config.toml
n_kv_head = 4
tie_embeddings = "early"
parallel_block = false
init_std_up = 0.0385
final_lr_fraction = 0.0
Each number is 500 + 40 x the weight over its row's rms, rounded and kept within 0 to 999. Layers, rows and columns count from 0. Numbers have three digits each. The size before them is the row's rms in percent of the matrix's.

# layer 3 MLP up, 768x192, rms 0.0674, rows 522-662, columns 144-191
105:527532530515560495499589498488573554551567491457521509468618464524522489508547460476488534472527520593457583476468525445550531492492464522521530
096:462449497468442502532544468454517517508582526493487526456573433518473529578540485469518442486500513551507412503596531500491459502487471488399456
095:484537534557442498455562491512507490517517434552460389522438524500475542512599499492515502476510486552505483495489509485517540526491492460441461
089:496541465509501505534581511517452508504531487539488530522577506586532556594496485522480513507480492536511519490519575492483577506463496491570523
098:572527486447473466514492449487471519506471499535508491450488505508481496516491467505477458414419510449509495438572572511556466581504427502486492
098:491460516462507465482472509549470506538487490496477515439498458485522492495500446498480503484470434515455482581519482504548469528544582469475467
107:566426436567505493464504520496551535569469526494520543522446514460485413464423460526500476427463447511551495509499525519482459510504547494465518
089:533462482433461477556539562490502505521520547516520466434532500570484513467474464439523428470493476538557531491485468453586563447477502498462548
100:548479485520489585474440558464510489530515521393507547503515516459535504596470530555568426446533473485461478538477523581533490506470511436509527
106:500479509451488477534484492481515510517501478462502540510435536519625530500532437482478517479431451465456532519507477501555534577523524559434445
100:473541524500466485514471541522462503497482484469448584485524563525562502591458539471521506474531503526477525399481533518504526466498471499527501
099:472462485586495428497437511514535543405532571524478528537525489606449530534581536455600539491495456484511543488438488508508471500500461549475479
098:501478508482535447539520495452483539446478511521463478539536563499532453509528509505461455466521494479509485459545554540492524478555480489504517
101:522585505491452550470466478497489536598430562438463441458544527476504554470469469573448418460504475488491496517531501607511530489489543501531460
102:547492494430494566484411580558509557498521532452477459453480496500491504483518460462436476501523426559473519439512472495511477526435528471494465
107:423491485455478558458508481473461431529537547424524482489503480507438544453497531526465460484522437533530542442528473486473503423464500457494485
095:512507512489500462527505538476406569529457515448476467446454514505511533536499576505484493477456427477492544475506497555500515539516563559469450
104:492537464479506549471543482464531489538518506450540496526583530526514513486469558531506519471497468632512521497499522471478434452478423533524510
093:552455556463493489458548488540507540471552549502484510535481575524565540494508477463555510516495427512535583497533472396430529582527473473532468
102:486480607438487521560509549491509520566530532476546445473579466512476498544538545580527511496473495518538439470436582584475449528550437474504480
112:488490510456476486511517524480498499511487566431446549461489496494551483597557604520479529424336450530506499451539527560537491457503565525506467
103:483475532422402535492530495527524526536504571489499425463470528507501474481557473512561509422491489501544527488507493551545556486434546454469487
091:531475550462565452518498472498467416530544545451473468491557596467503511490488479549536430505473497587535496467453496567423461533526491433480501
088:498576477488470492556376478473514513498603497484520466520538484535500522454489475488430482457435526534507485537538448555563501507494509425564503
092:454502503463519464516500559474478464546523504518449519502503586469513493526522528526458513480506445570456528436545519493466514599456472490439466
108:473490545444438475524460511473442501597582471424569504462450550496546512503531514499557394520531514494375513424459537493483480512459432527463474
095:467418453535448492485455516550505560519534469499552471510477550501509507573454444432582479466497490559558528546538544494464478492420443489500520
112:523474455477473445459522506505453548532474527475522507450507473491546482467553482558457515407527523597473491395523563591480465467457487488432508
103:489520512511482461502480484410527447567524474549559407510516503476415532462519480519535500459463509453506512525540450471497525512552526499504468
102:491501533521505481539514570384423534554559547409637517471570477533549471517502473523581509436452490534444548490537507551458517515504477529462486
094:538538474485505515456499525539534551473441497528457510526574453530515410558498426496539566483476493590525437445465519527503386496508484486521520
094:496581516518510475500517513419426485445466479558528435475509442506511497476461466493504459540487552563510531490547478503565488482468479482463488
102:532518547593514563487516460509551540480489597491530497490503522531545471527503509455513507478493399521476520543536473502511462545491548497524460
105:567437496576534432458535510388502459469469433503519487468495476486497554550455534532568471531488548499445539497507533458475541500513480559518512
107:523515498534492500569566498532464548461532495514484452495485505574439589467496537545467519521529527525528531542518525475611478425461508427509495
094:515497490587416519464483536467450507516425492478504472500481511496413440509536463481469471501439483472524606459486517529472460466501553429520436
098:458525485424525529473510516452483540434495528527545489499432569540462515565502437503515464447545507537492457493541556515485478459491454477476507
103:569466493501543502466515494374571512483433562444538454466512510493456445567463553469528496482462462459498569509464497480566531605474507474530455
105:458480530430532520429438468562482521533468571455454528439491539466477534582526524479450480486512494504496523444523465575512451546386503555483475
092:526436440554453493549440576525514505563616571455518515485497491472519468535471487427449457498425535512500434467583492491487513522462532464461447
105:565539535528456498498444430460420474446469455510492509454507515508509547468541499461541506454532401600460485474496480474490474576494473530482508
104:442508561426511525508478496493492495489451474545489555489431515446519478515443504449545406497524533536522613542459551489499444416500453493393496
104:459446571476467510518518555492478502528557489520558432465533476496492514527574477494546407473542484581478494547531531539450504477487456483501519
099:501506493529486553475487495414493499501476480428497536503484541497478568472482479435506549522520489547554549481580517484499529537408547495479419
106:515370533474524497573465491484441455559452459477548458520470489490496450507515444511483551455450513432457496558609527566528498471489467457485431
097:491554447527442540497508419506443467458610499477497537489523517502556458543508470508512512445458456563470458457538448539457445488492415478469510
094:526532451547477562549391474505429463542611497551569432452505539440560463475534493491462451414498498509543490513518503547500519479547534494516536
095:513524516495474533521538494490515488586498502522511408536480448506484450469518503491498475524500438469467450466490485487530466549563476429490495
103:491458507570540415546496410433526491515471548404509526410479511522475546517540558548546568452555459475485486499566531470485504523534502535501484
109:435470547503537522480465459458431552527549514513553545511511477559471539498461489534519477522496454538484547438599473478481500445503420482461507
111:458537470493510481513530511494461518503625530515580537516575526529523531529506494524569465462534511624499499471546484493493533453472469482544534
106:476538547520399438488402435544459492585503534504514548460517459551486482507507484484497496502470402491498474456515557437539572569525542439453484
117:537539489564527537462481460398513483482533481497546531511497494424506486492507493530429525437532472556516519544458494460475437487458428541469518
106:575537471479454493478538529494509463490479481531597476441560474560518407464443547457482488501468414572547489490548492487505503484504507440428500
100:433513516455513501517514426493439486479503487500569459509473592439521461505536442559501394534471396477522447539505523505517476437534446551462417
105:522546526497456499571503529530492529494521536452503577497512570498447513547519480549413530483430479578500507495478523610582541531496471488498485
098:571447492480486540436525510510515635467511509518480478438496543525485485559496469469531476509471509504511583465494474471508530518525484494504538
103:460542485456512539573443498453454492490458460477505513437559512561485497472493494473517540504489482543505451506598519528491452545500536531503512
102:511457437513457536494485540558514482484444465460531524442568469528486536490446540460475543494477523483399525523538463584505513511462480410519483
098:520484505464496537539447528517476489581521571500507427459429534548487582468541538531440507409438434477484527401524587533563476501494458549477443
097:495502511604472506460525527398606482532421509479539513539489522470571554514458447438510474507459429473442543504505574455571532518515449454544502
104:548499540550491517516448505492437527543486469494492466473475495467524512485473448441536438490546436517524481524531568510516416455517584499501478
097:509546500459553517500519390520437532575434488557490479463484506509457446529502441513445472496522476506438537470481531568516506456527493550484511
095:561492552460412504562432477580505526456541474453451489535539549519516504529565525489457477487589469456535500454473441508502545439476511434435501
101:471509425525472540511372513511408481458467440506478450521606545516522525513483423481524448516531526510490515507529499512522492527439474519417527
118:453511439452418552527516395452439458570526534487500498493505496496509505469565473494509471472536516492505477509541560466579536423464532432522502
096:505549453471510572484515520466502487482549501465468467480480489493560395510491518486535523462545497541534537515511428529483475462463463491447477
101:545522520469518522537489492448508555504554458390443394466470486486447468464551455500488535460541528427457502475535486532462545490555408471478511
105:464498464559401438508494477501561554481464537530461525453480513512489533545505500513498520501541450496508589503449542515548470484475568563465514
092:510498525549460555455504487495538518479544491506537575492532502458538522516465553486546514543530464480492555460548509451485449462510454499468481
100:434456499422534504524468494407501512476478389499542422528539512501438498483563460522542455479499478455502461455568472499515473475482471479471478
105:518454510516568411512434487495562523532503494535492604493506515499490443509525569519536553446503518495499550557483529583458503521493474537463498
099:416442497458473490518409504513445544528496459494582488500517511535486468464538433535562483506495549506515518420590528550581460479498484527518498
097:509479579502472471366537454527494566475500596445469515523481570506528480524552462466541474525474451541464520444437455475554497570418525483519454
099:434514548474497498538559524427506549441495500481518560492474457524480498530477493538543516474534482441407481496537487523492437490503494355483479
092:539497576509516464513468518488392564479413463510474514540514586473475480500484518613453495513490516470493550428624539601484498602429544502567542
099:499549473464542456509474504494493511473590416542537421417543510504445463537528388537514462423458484566557600526556532508484527517510567453441526
089:519504528484466491462495490476473516541476464529520478475501598477473567481470486487561481554502541599459422454544513485470486461432542540533461
097:444520538499472511488418496469529513510507452430559433527494522451557541475532535455502512545457485440486499505516482523552513538506435400440418
102:543540453436545472529488561525428471484466541541489453493476534424506445538494535583477513408554500460486496501484550620471490503412535470547525
108:491394512507433416487553474513506489471517520509520457507483460495538594492509454536499470494414491484605474490524543462525509511584499486537521
090:495451488519473482546494499526514506472540497557520465451548493588481569611518519431491515452460498477571543484497567528445489438477503502469517
092:438509548513545579548493510506482497485502443491518523539457493544532557488524473477505488431529521466517553464439481544506540507539471490401416
110:582495482440521477435529530498448530493459525426492590482532528453566523580464484485486443506421500491464501499496560459485480501458492555549472
106:590520479455494448529502479521505529591520549492462459440488500472422563547502460461453546397464525514526535476413553559565502548457494510517520
091:523524477493475477508512484528526524494545503539522543479490435526512528531526491466518417523494409490448453541488536510486510560578527430452464
086:461591456436419537461541430525525429494495531509486528503560473465507489487508510521439496479490504576417491469518507464517447525465590430531523
094:477544507473523533536431558440453531537449446431486506523477503514455532450559529485509509508492439575522559514523500475543524513527456553502454
101:578521536473514466523504470456509503462460505459545546498486467577609484456493454495507495477379449567404503506522509515495500558454529520554544
088:470475484488430450543522513489520483502430525462501498438445426549535442491551473472500523484503495434436511456521544561487511583424511482467515
107:574550536440557561464534509474545560557500526505553460458555539467466497520497485619495480486505484507472459493522547573539515474424577499518591
106:528574559509529526482540488480457496549475513511454506448490546487420555482455453548507496513489393531497551483459523475533508543464509454494529
099:522481502524553549463454450537490533455565471480443422509506460557482508500453529528489564508529463457515535503567588494459476474466479523490513
084:462485480548432489490459483491446500499487489489528524488494472528517517562488426527508483494487530483463469527524553476484522531494536511533467
099:487576481562449458502553506452495514552460590539512450508531479459475461486471544483469415472400497483446525429467506539499503534450574471523511
091:480448467577504466528505492462467480524502532489467606491487469501529464556527489584495555474505458516490500542449454529575457473503485468495521
102:549544491487489531472547525515511486508498586552505553497529452546458483476463473567550550487506442465498451529555494480515509539486506494503461
095:512527442406472592475488540512494506570475552474508458472496527510429553550448531542446467482432465536459478491469499565568460482513509551491428
098:482455503532458560542472509538417459540496473461465576477484525427530444464466468549500432488475472522499468502449548577490482497445551497519497
079:473471488486532485571474566479469461543442507527606493511495502488598526496545509526441504434511490529586478519583483515505514446547536491475463
101:525511507551439460484488538501434509535537536461529508478489491470463501522546462503461460467392495453494534491483500554567460504521440415512490
084:447531450509452481495456545533497467582505417507500502511447484563554569503584470469433492526493482526435472522497512517485561525542500436465418
084:531495430496495495581420548527483429546539558482541476435465511450464454474602455515454438464480482468546464503578562558498518467526518441490509
091:502424459441458497440507474511525517501530560527497502509536528535513492487493550508483492466529511535493598468502510500489445513511508596571515
094:505501468511456542439435455505524550564507585479542489482464476527607508524484511554566537438486507522460541516527533513433477509563531510461501
107:495570520434439482488426434529479533490504456546541531453504474479529511497539423457532493435474458589511490439544553496482501559458409463520508
105:497517504531522505525475564447534530523486533422495549463413507503530487486561462518484527456525491521483496525493513514455397457501500507404494
085:433545492490431507510435484440478580508442446392540516488546529557506448529523470582456449495487513520474499506484491500522506529396533506479505
105:510540516519511485475518543486530496479464526493473520444461565509425430515467493473480501465493552426450454425508532433511430505453515567518412
102:503426553499501578525459550496451499515488480462583500462557531495465421505465475468464489472430479489446489440506495542480532487561472514516505
097:492544466488543454547460519448492464542462477431525518536485497540552443538516494504471520433486492491466509534533505551431491505495523486503544
099:454476504485497434502474511479464490513520500515540511469525494471531432477530481402483451485447488480508479475552504468562461522491449451411475
104:482501456490405548509467499581485548533475572415505468470495542491504473553482472508523480492405447497463456491456533533492454556485480551482494
106:549513473485521424457532483467488518527503427537513455482481471522509494536500468471547470480463389496458508505496573473443521497511493482470438
095:472519482472389482460504479475525460494516539415467458485425529442498500536501457500460521479450479618517537460473497592475540538479550428536511
093:460586474464430482475492520486467461567556506497462445475575489514597486484494452469578506454506487521466481501512554509544427521491549472572565
101:547454481489538475526517518465558544494537502513493558475480555476468535475589529500434544502464417463481509423515562534496536398488428504466492
094:386539505460494528540442437519481540457547469550539462471424479459518534483521566474511524468462484565393480427494542502557425480489485484480520
100:497494490512515577532547506483541508504590540462523523469441514504456479538548499584472497469504489571551582503483483564468521444522444495541536
112:510432498483426554464487445568482538425527528519469503463511527496500502546455495489555519522451447543479493460499506510527458502442479533475446
092:597475517500434512420503517510558499478450550551505511509535469544503461594445519501483495491507495538464555503535555481453438546459531543564495
095:482475480470523506361464493550488480460528558509545502444458580540470578495552495559515453490471493468497571546514479502502514520544492513506456
085:451514481569491519468531516493518519492481451527493511506526489534524523571460468535476490485468511490484441510520465507523481517509446423538544
094:516469461511426492507509437531465444556528538493503546463495483485546444513528532477499466458508506483489451508476463544449468486462547460485417
103:518571524522522551453482437521392499593538560548514505487495530475559521550465508483528461433463533607488463423502510536449509557434576512524519
106:506520476459508536539473479530419579496589485492464491470499539447448490512545473547528500532586531538409524493491467587531482501410533497511476
106:500557463468489480478538486474445502494486589440497515452572516478507490560483528522553498477426460601543551513474529479476459540459508471448460
103:456541426503475448463469533511458531512556468490524580476518498595449556489481472483577481571491525513484439532470490499533493557478561551517427
098:413505505549464472571581489480530474585535453519588499444495551558467564482563420520500519514464458515470559544519505446530549455552557457445444
096:527518537544450521558444486562459476470543465602451562429492541593490515592489474520596459450476528543470434476598562490445510433437483506540488
104:540455559506529523487493535424467467484510480413524431520484544516485512514498471536478451465461392572489547504507578501503453496492496562474499
100:501475460487449515508460499421473517509535534499544488449456454477490471536609426474511428454456445525479509480554599537532550537458492482487505
096:487496459461451576501439550546464490472549526515586455496541529505490502552524529448522493480464488572451452497530529544469499501513482440517498
104:507422480452527586430530386571491560539496521426513507449468544511511502539503456468468426470496482508489501464526491471513548512526438415485510
101:448538530537488497470417452459517506414496507498442475475484535492417569468492499464456454493524487480466492476470540513515514473533536419460406
107:516546511569453497536522517510524456513495493464581530464470510523490457476496491492445431469555521637485563501512525527472538592487503494526480
093:502518416526493471454416496452589540573498477531497462471431531465551557463483486411509511534496449475441511513450488551526550484526476456464438
104:531533542484483475534473477483433468568571516500475505495501432563479512549522506464461532481512452506444449481509569548481464467536452444515473
103:493477463515471474512536476438546526442488544533537523435515488480457438453472437550548527441515519509441561456558574495522474553443539495504492
101:470453498501510544555549485452544514457527486535500516489414551481470467463468585444488501448553422480479444510551503541504541546406495435454494
103:553494475444501446529482508465409496501465460526479543435499443510524448561491508548422522462479536512489502499523564497526431471422470490519493
# layer 3 MLP down (transposed), 768x192, rms 0.0588, rows 522-662, columns 144-191
107:507521439481456547478473472560513500473506512547497518515390481433534508481517495451554489464444476550510502476531513583502452554539541530496424
091:509533492415494548421489572430478499519521510493519456579489519536444466452504533508483523493531432520513566569468463463513535529496563512505495
095:462466531591477498455444477534520457545475466488468514482500491510577547585515530517525484496514488577508460485471475527478456431477535494536481
097:475531516548516590513467564534517489518480500505477445574520465479379546464507601519493560417546494535503520478456514476479483482469529458584568
102:557500533526514501492555477428539470414514489540485437561464497562438397542563537495523505467518529565429454497505471548403477554434526464486496
097:554512555483469548558464517563469508519490523480463416468526511533634505487546503478508518550449578477490494569529492528506508456532485517491447
095:515542513487495487453539447514544457504554503511470582543593570503466503522465515504576496468530536439503542466488517495520523521461488526519597
092:447509533537579529576549476497542520561490469482549483527479461545497565500471434484422483497555583486521490555509411526539556503490425500482495
100:476498576530514523500522522528416519478452491494506485536446497502474516512570480477417499479487430501457474516462544498523454501478528495465520
101:437495438497434524468527495500464526518471468495430554514447435419548436520523489486550552491444488495507483492523452549488425441507517568474426
099:510527511482467467564535507435508530468515554478538547507474530534558526472512507480466472409535464494532492485479464475489486475489450498507505
100:506475496513497497473511466480473511446520487566444518537486527500458481511518460459509568538466496499476497506496459437526498478444454571458490
101:464511531552477457576481514508431505480547509520503511484498521406577471488492471503462506505453557452526447558484454544494516455498520539522499
101:560550529462481552461492466493587492437453498476511581498538551523442468506509448462465549513532539477478450516419529488468554527527504488479516
100:557499474588462543462516479520502503463514496495492512517481513402574478441515520446451490556473538495487452540460481533473466456543555519498434
112:517440547556518468470581455467505529495508514533468536473468435466432483429467504508505488545567446505527495571484464459449481460499536543500445
101:536508467453479512556472577510474481557510589511514493495527488530468555480468546484563510535462474465494503517451430476522481466483476487535458
102:536524474469515548598490527490511557495483394509554517524508544546459509501491517495437522491516515513489451460533544543512465435531478472487511
097:515517548526591424637444544545524478540480505453526549497513495446530491530484503426486460529469496434506518540502464514575511422450485491486488
104:540525525421499549448500455519482497518472496484484450527542562515472464563476508523468534502513439569451496542506549487510490548515495525572563
105:512488469562566496516484513534535470520498457512479485474497606472589484527528545477491525523489539386471433563521496466516605438491526553448519
093:514437479468491558450497491506506532450470483605490500568443529447434489464520473480562536498528476473452583483449576520506555413522521486479457
096:478439549566493492525527469442449451536496443567445560506489470500627530433423481461530499504506506508477493487545429601423469481463491479483562
093:482443532427535479483477541530445521547529510433465523511498513468397534560553513465468465400574486567424502528511586467467485513512453536530525
097:539493506486509508456506470529447518519544508507542499469462445427544509543453443409518464543598559479543508518512451499495543471468533489410507
103:492482531528502514527491406476462509532485475493523504576448488516523503465471478545516525424578505453497469504469478526578481476463490508500564
095:495479518423524470480579564493495513455452446471471507489467570503423494482534478492424463441455463505547437480495559477488532521500484488534502
104:415454605544523464543515595451509503583495455447469485411516452558542509528513459477540461525492526481555493429446448516486531482432490505558537
102:513416426572436435495532445501497527539505481509514503425511518539549490568413509523515536547518456457491526479489415524533546515549444573529552
103:487489492545505460473441469463469489491501569476521538485482456559469519495519454466495570469535531490421582480423419524539539541459542554519452
097:548523499417443525463428535605518508488500490518448463524529594469386543519555533486516453436562478464471507457443504468459565517459516474551545
098:510507455451527432488463472516501460499583576492480461517545445534427502460534567465494517510501466498548578503503549530519520504498454572505486
091:523461495539474494408558493546527507465487528522494461488511445470469513506556530508490533533563529493496461454507567492527437453523527547524450
106:463543493557519475581526491506497528491519483517493456548440486446558494480530447487563501538542512480469515472445436571469499462500454551521536
100:423534490504497547567515547505531442479505529486537535534461483604486545437499581446442479491506529487524514482485494483523511463516519519467564
093:548581566481549486481559466481533525485461477443490517447490513468513483475421476496445446478460510527503435505426563551500547523544504552482485
105:561534473550472531448585479452479543516461452532544464496519529458510516434526486553511377513579476541521519492510477441448519564495525530462496
105:480499498537498463505472515455533486448440474468520517470499524543534444431457487492476486543471548468503431534622504497465512514494512508463441
097:494535474527449568517483468550488502499525463533438494468489503516491493596453466535480453515504540512522541513446504551497434551527518427576583
091:528507451468503496474480455520475523430471521537514487485489536501496453402431462552400544425501458513594560576493495511451507476570472502446554
107:519491547544488441488450559531501517517471428493542432530472508494540482503520449459542492483485499516470481592429451466521532558565466457558500
106:489549520531496489482498451468499523490504557613446403453483477508600532534464462540517508494442422462445475527513401522464500403458491591445489
103:545481490478500518515517552474490467459517559526555440432538515476419474500494489473555508503546513489449500488574521587475451486444471419533575
098:569482533495567435476573458506506519516461544531478540423460516464512525505397574502459504487498479543548462452502536521430552521507530580515440
107:502556543515488542544530463525546518553522535500563441538479541556506496576554500463510540498491581529527494499520468484555596479436417537516488
099:548518525415473455406495543549560575479439512460436558549540474431471526538409469508536475507507460447431532430472558544544481502531454457474561
103:564473476471569533467504472457556475518428458515516486460519485466437540496529521453464442557515531449436459456485546492440489508551506485518443
091:471563479516474500490546474500520477499534500488537532517480548537554459556505502425537593561492469468537417488536523481476495433523484500479466
102:451508481522536455576518507494449530469482459503490495487459555532477495535556544505432558471495482511490488466474488459503588503424475576569474
121:493479534551438519552572464529454577496531565550464553517426454542496538457465489500435453538535481500498419563550508521473445492478558518435480
108:498502499546493465603474459473481525412483497459544489526462560563552498523566440541421452539540468551525568462483542491482594486505526480515467
098:522486496452534523534541487588532453547529498534508466484469449427515487495503533516532547549522521545505558520441575530567490524498528544533492
113:454584538491529533570568486465460469518479436477480491537496526465486526495494518500443442444504559527534463559511498545538537466502532585467517
100:543581518495499556519475524558529510519492461496481481462481416448478468559508555496465545482453448467456427476476514467493554477428557507518537
104:527489532596519479519528557444471466498500506490490469552490510456539465592510410484466492475466447501495491517543459565587532452451458491512471
102:512491464421532559475487477417506516500525522453402484529454529536442481546494544431479517542537459491460586509510516496472498433581448531489497
098:529418513533479513576479538482557450475434421473488500518432487448509481473537455422521548450490519508539465440504455463448505498580542544526523
103:513508555525505487568459437500460590514487455469518545429568519470515511528460523570528565511464532433504552554550468407548535479477522491534503
101:530506499564510525513507458459510494463443470457528465441490497564587553515426507484526496492507507467465466517596445492486464551510521532469440
095:521455477505456541504419501519501529424468463485498501546522538534492575497540568590533503506473490489546521547447420506479567511546503511498451
095:518575556485468482512513463510505483491495486427500543585448516480532475459499630484575450500509593450498473511457529450447477478481515460496536
103:548554505476473468531442569564540548528458517539451443466529510508412420461540460512475535448511530473535459469463498535471465566542496499520540
098:527476442522449502544485533516545517498547573576538450475513480478582471488474545519504496506533448475447600454476441514546565418525478541482487
097:551524512542503423541508468526514513473521418516504469493484512458582527464480547470450443476494484449501473497522469467416460427417509458441452
101:520496493501525503552489497501492511504507471627488538511478494458497521428471504434493489496530493399504465494488536469522528589509454564489474
098:496459465524512524503556472448470519510479572475483569578480522449522486428469524507493594506563504412528523493428507525483521467458465515577527
105:512482465429511505486523385527525485479507430474553525515520595506422573483559547545508483464509453464444539474449515506503473505480524469460492
103:557550576508467520445524475450545478459517522452534477495539479562563500481499520492568477549431506445551502426548480453539465513462461529458446
106:484517437441537502517428479517512516495437476501499505522515483549440546463481491518481549514531511510539495569496460432528492460510464494462525
091:489528459543505512593495510498515509480506482514501545572484507432502604553560493467407499494486552475481503502455508485513483467456523545476547
097:471502481456523476474522475500445489488468518520430498568503535484452446522516488553514482454496521515427468539505502482494467551500449487483462
100:476500501498554496564458540476430500509503553495460504494457558518528530479545499500459521513503543437455454539556488511505534544510481496516406
093:503542546462476479502502509478494511465465510515467456523477531530495496494468579512524465467550589446514497480466487507553458398526548548496412
104:507495477549518489564528542449539571510445435467533432500576496466482481439427528555478473517471529520453407530465521538527486471494521511520517
103:502539504562410498546591443479435474518490566492556542522480438560526553456452505521414436514483463509521483558558493539494516491495523442437477
099:464507477607507539498457500532489516488504531510561458503536541485695476506525459527482504579496496501476511564489484483531540484529504510539506
094:549517466463554542445475548541501567538489540476482516418577549500558476536477539517529475509490415508515546501525442540505503507535514502469441
094:534473510498435512547480517608475494494474524478515482494431485452562451505516509516434553504551520460567560557458515509465469477517562585529550
105:482529532583532530487504522600513521531516484498524508511517504511637446499504550470499577517464512511473462489458523538504543450508504580568568
103:456458504591547435535480499457490531462488548529488466459513572531557474511469460458465433438552463466501462498507531518529525459565489553519510
102:524553541489478480452522512463516440506520477518471466448455547523533498492492463469514538557497461548500432478562482462501529460495547538561391
089:518521505370535541461495505499529512462557487541466523513466483496362469422463503506443521423527423505429531542525539494492419491517491486501523
093:512547572607538509549512560515454462439512496476516512487501522518592452508492488580516550503529506528583467484556498522527518488480469630520521
107:462551423456510503459549526561494506584437494461445450479463480450588467602444490454487544556477600500506505558474464482482503489479469548539549
101:516531455406516523481505454531528460487517407511463507426529463530469509514460486459508510472518542484533496450503508462558488450520459506536490
093:463468473591528465532507524521426440479484460499524388475510534521678482489556513529496495513484544474553496475559416513533468450466455526418505
087:493522523504511575504522557504522484579472537501539489535522436477457539453508495452443496524490490458507522532455533489544493478509480589514502
101:533473472583501484511532425552467536491437525432532479498506554512597472526409494550485539514482508478510444505490435557472503478498454488490503
103:491477490496504483515517493471594437515500517592509439510469477526600512482452467551495466462519519532460509519512417548578488478443558493525517
097:421506466599446502584526505528506520512489487494471502494467482553555477508502596465542499514476530513537486480517521436480539452547526549523554
107:551511522524558567519452467497419514499529423515515484515498575487611475456492490517545471478513509511502471522453483522535473466472574522487505
111:502445479619508520457491517433446496481417503517561452466504452532575471398495485438481540551525484505542464467515451548478447488453498514516494
103:484526526469511519487473457489569510492413464539545532535502485411506516578474481503529496491443472489543523510532503461516444467449504545484436
088:471465557510523438509542466440442510460493494495489518499487518438412372499509563463567568478484565506471516458465534512468449477576531519490487
099:555487529491458488507498509467508531517405487457575409477562495522494502480479527546506466512504509436449548501572535554490527460437477492495521
104:525513462386512516525405556613494586536509500527463538494547498457408535483469553491541485501480465510458537484459486518497470541484528511501527
102:606514436496486560475452449484517535511461488507472582424491582550506524499441522496529557516449492467480536464510476497584505507474537559475478
085:558550473499464570503492537554508544532467511504453475493482450495512445526493454520481494530527558430588438491498535540465502561516482459469438
091:426500570495501476547548435454495472498448464555581462594397541464546560480548478532514511510493467431462480544494476441471501462484505505522467
083:519477435468524516529410543434519467467413432477485496520460462508474482450547544527490486502536520446545510481443529517551474508520523503496477
094:466553524438527497520585513509559522496532515534455478556500482478475503453480526475405538523527492439502556487472483427491518496551526517538577
076:497525512546512459533421442518492483484499483493522548528458511536641508512546553494541550500531465517535512471568512518494511459478498520474477
093:545481467447541577491515495495512439488492520503488481500520458515419453473501556537450485548540507458520474490488513558447500523576474468486457
099:508508480485548478505414464491567453518512446495520502441474538458422550484606419492517512458507533477513530458487501462495499457496487487503461
096:461509462475557528439452553541554544516461524498532497499497478532527455570534423410515518506579409503438577530468442442529472511471502486497499
103:518524409468470532446513504449525505510472510471449510548438469486539411522491539510465585494445497426416455477479551496509478545519463515544494
103:511530531454512486551473559538514546598490531583482450501525510457443478501572488485507535439525485490523478485451473511452451517536444500505486
089:498579542401480483478515479514423488435531475457487491491468500409401512519466495509488441463515498494461512542474546469489489489445516426534519
105:480530511546485472482432502504523472552471515458571431475530547485571523520544434531532514450569497486503588467451421564495472527465538537491454
103:435442513562473479510456517469430476445488525443504482469524520481504490425493524434441526477465446432496432488462525481480470503522432514459486
098:455468471464483515535515491493573513536477472489479456492458501440575515541578545447520557626523504438539497559501470509545512455540532519473482
102:542552499455554559516524501488502534556535536511482489442514490386482498531506503468527489520449515449534421492546506458495486479522456465510479
094:531513453488483613521494508527525499551493519502522507445492535509435446512486455470504445489482557457570468460517534586474542506551534490417454
100:471551458506470499460498517514510491469480486519446492498532531506505472608514469473534535490472443572489508619495516507505538548441477458516510
098:482432464592542531510528495475483509436562490513537481549511459518514540487470447512416472514501468525534497611530542473471493463483501532492518
092:538487478450534520480380494595534508505481505444472482474472548488419508505555532393507508449525469444479483536493594476468478518475490489520542
101:473437518530499547579523474521491543505537459499561518443533549512536500458528537505498566582547547471521499499491460439517555502509537452468537
089:470379477499522532475520506478520519457498462528527455533480465459538490495516495494512465508555434480459630514479484511503491482432519566493516
101:535517539511562603527565491461501480508470575502504500533502520505473537439508501530481511437484552489465571464467473497500463473512479490494486
095:486560462493500610488531582558500473605497488500480503475486494460452486543504476537382457477475507474546495497504518525492519508522502461541567
093:511480487545467540554472505484524474501471473543443501441463469619426472430546533495472502545501511490548480497477533489483467483459469495505533
096:546547522580479516433518509471477496470472484522524447452437556543603481506497504498589521522484487503479484466532450573521467509515507569526464
088:542482486377479513497458506551456549445470507486499496554482528471346534485592499466508479470512464516443554446438504457518508532486566474533500
093:529430478468515459543532472469478525561467511557560480514454511488482490514445504477487519476576494411437525503514541524515493439533533532535504
097:530547455551491419450476523587536492472512475460519512497478517512537580495514534534422470489496481525501509553428514544489525476560437496504539
106:441475448508538497449561422498467570460522577507472465561496473533534434516508476445447510491534468465507473510453348536568488505479460457520491
103:557476557471509525477506497483458466415524515472474519594474515490534500443496480478579517549576543520473506561417422459505502492483503500569477
104:483548556545456459537484529507421458478541449471486548447458534467616552491523513542510418511532516540544521465600460572444545503532495476426498
099:506459518453531528468493526490503514461455489489412494466470540426505469518522512490536514496473474543534472439549515537512523479511520542550453
101:476412489568458436504512521504523524534512498585457460401481506409506462514461505469530481530528562537515549534536526521517499425561495536445466
099:542469577536535458506530521505414500474497440463497518477491576472437454476480505522554502468420485524416571510520420575547472457538484537522457
092:473411478460467573536480483458530497468492491480480519481476530488561424564450506450570432490439453469570490495439479548495538594412530478493538
101:590488510456499511443523520516490482435476496543514555482520470513487541520535547512461459547495568497506491474491485469435573526440558488486519
102:479489543516523508532482529462571453532503446491545504492492499478471546579555518516450437473526472502502494478508511516574497441567526435477525
108:461487473625502469534491513563483506534501498508514503502524485521734440499499551510530520514464513482529494482527464476468455506517494531537489
104:551450454487542492464485433501470535552546558485497526534509486535458498537488517516475445502602463472532512514568540605422518616432540499527547
087:512502436578504477551470487560489513547538509524544524472491507498607427491516581541538446501523527546533505540533512459459468471440522463514481
105:480469477520486459575448465564466446557453518577492554452495515438575477525393550533514500590543552522510516428519523486514440429549453460529486
105:492518445509527537548574500484520488488462604479464503448496512514509504482456474515487590492512484521467524549505565512472418537478432486508474
107:482490485544573479501496483481491554494500434537483536463526572473536486520433475467488441489498431497562463512468457450488518515501541536513491
099:475552487471469496499494465551434525543478452532486524444433467558590499560492502445511540484508497406477438576548496489540481516429538529483478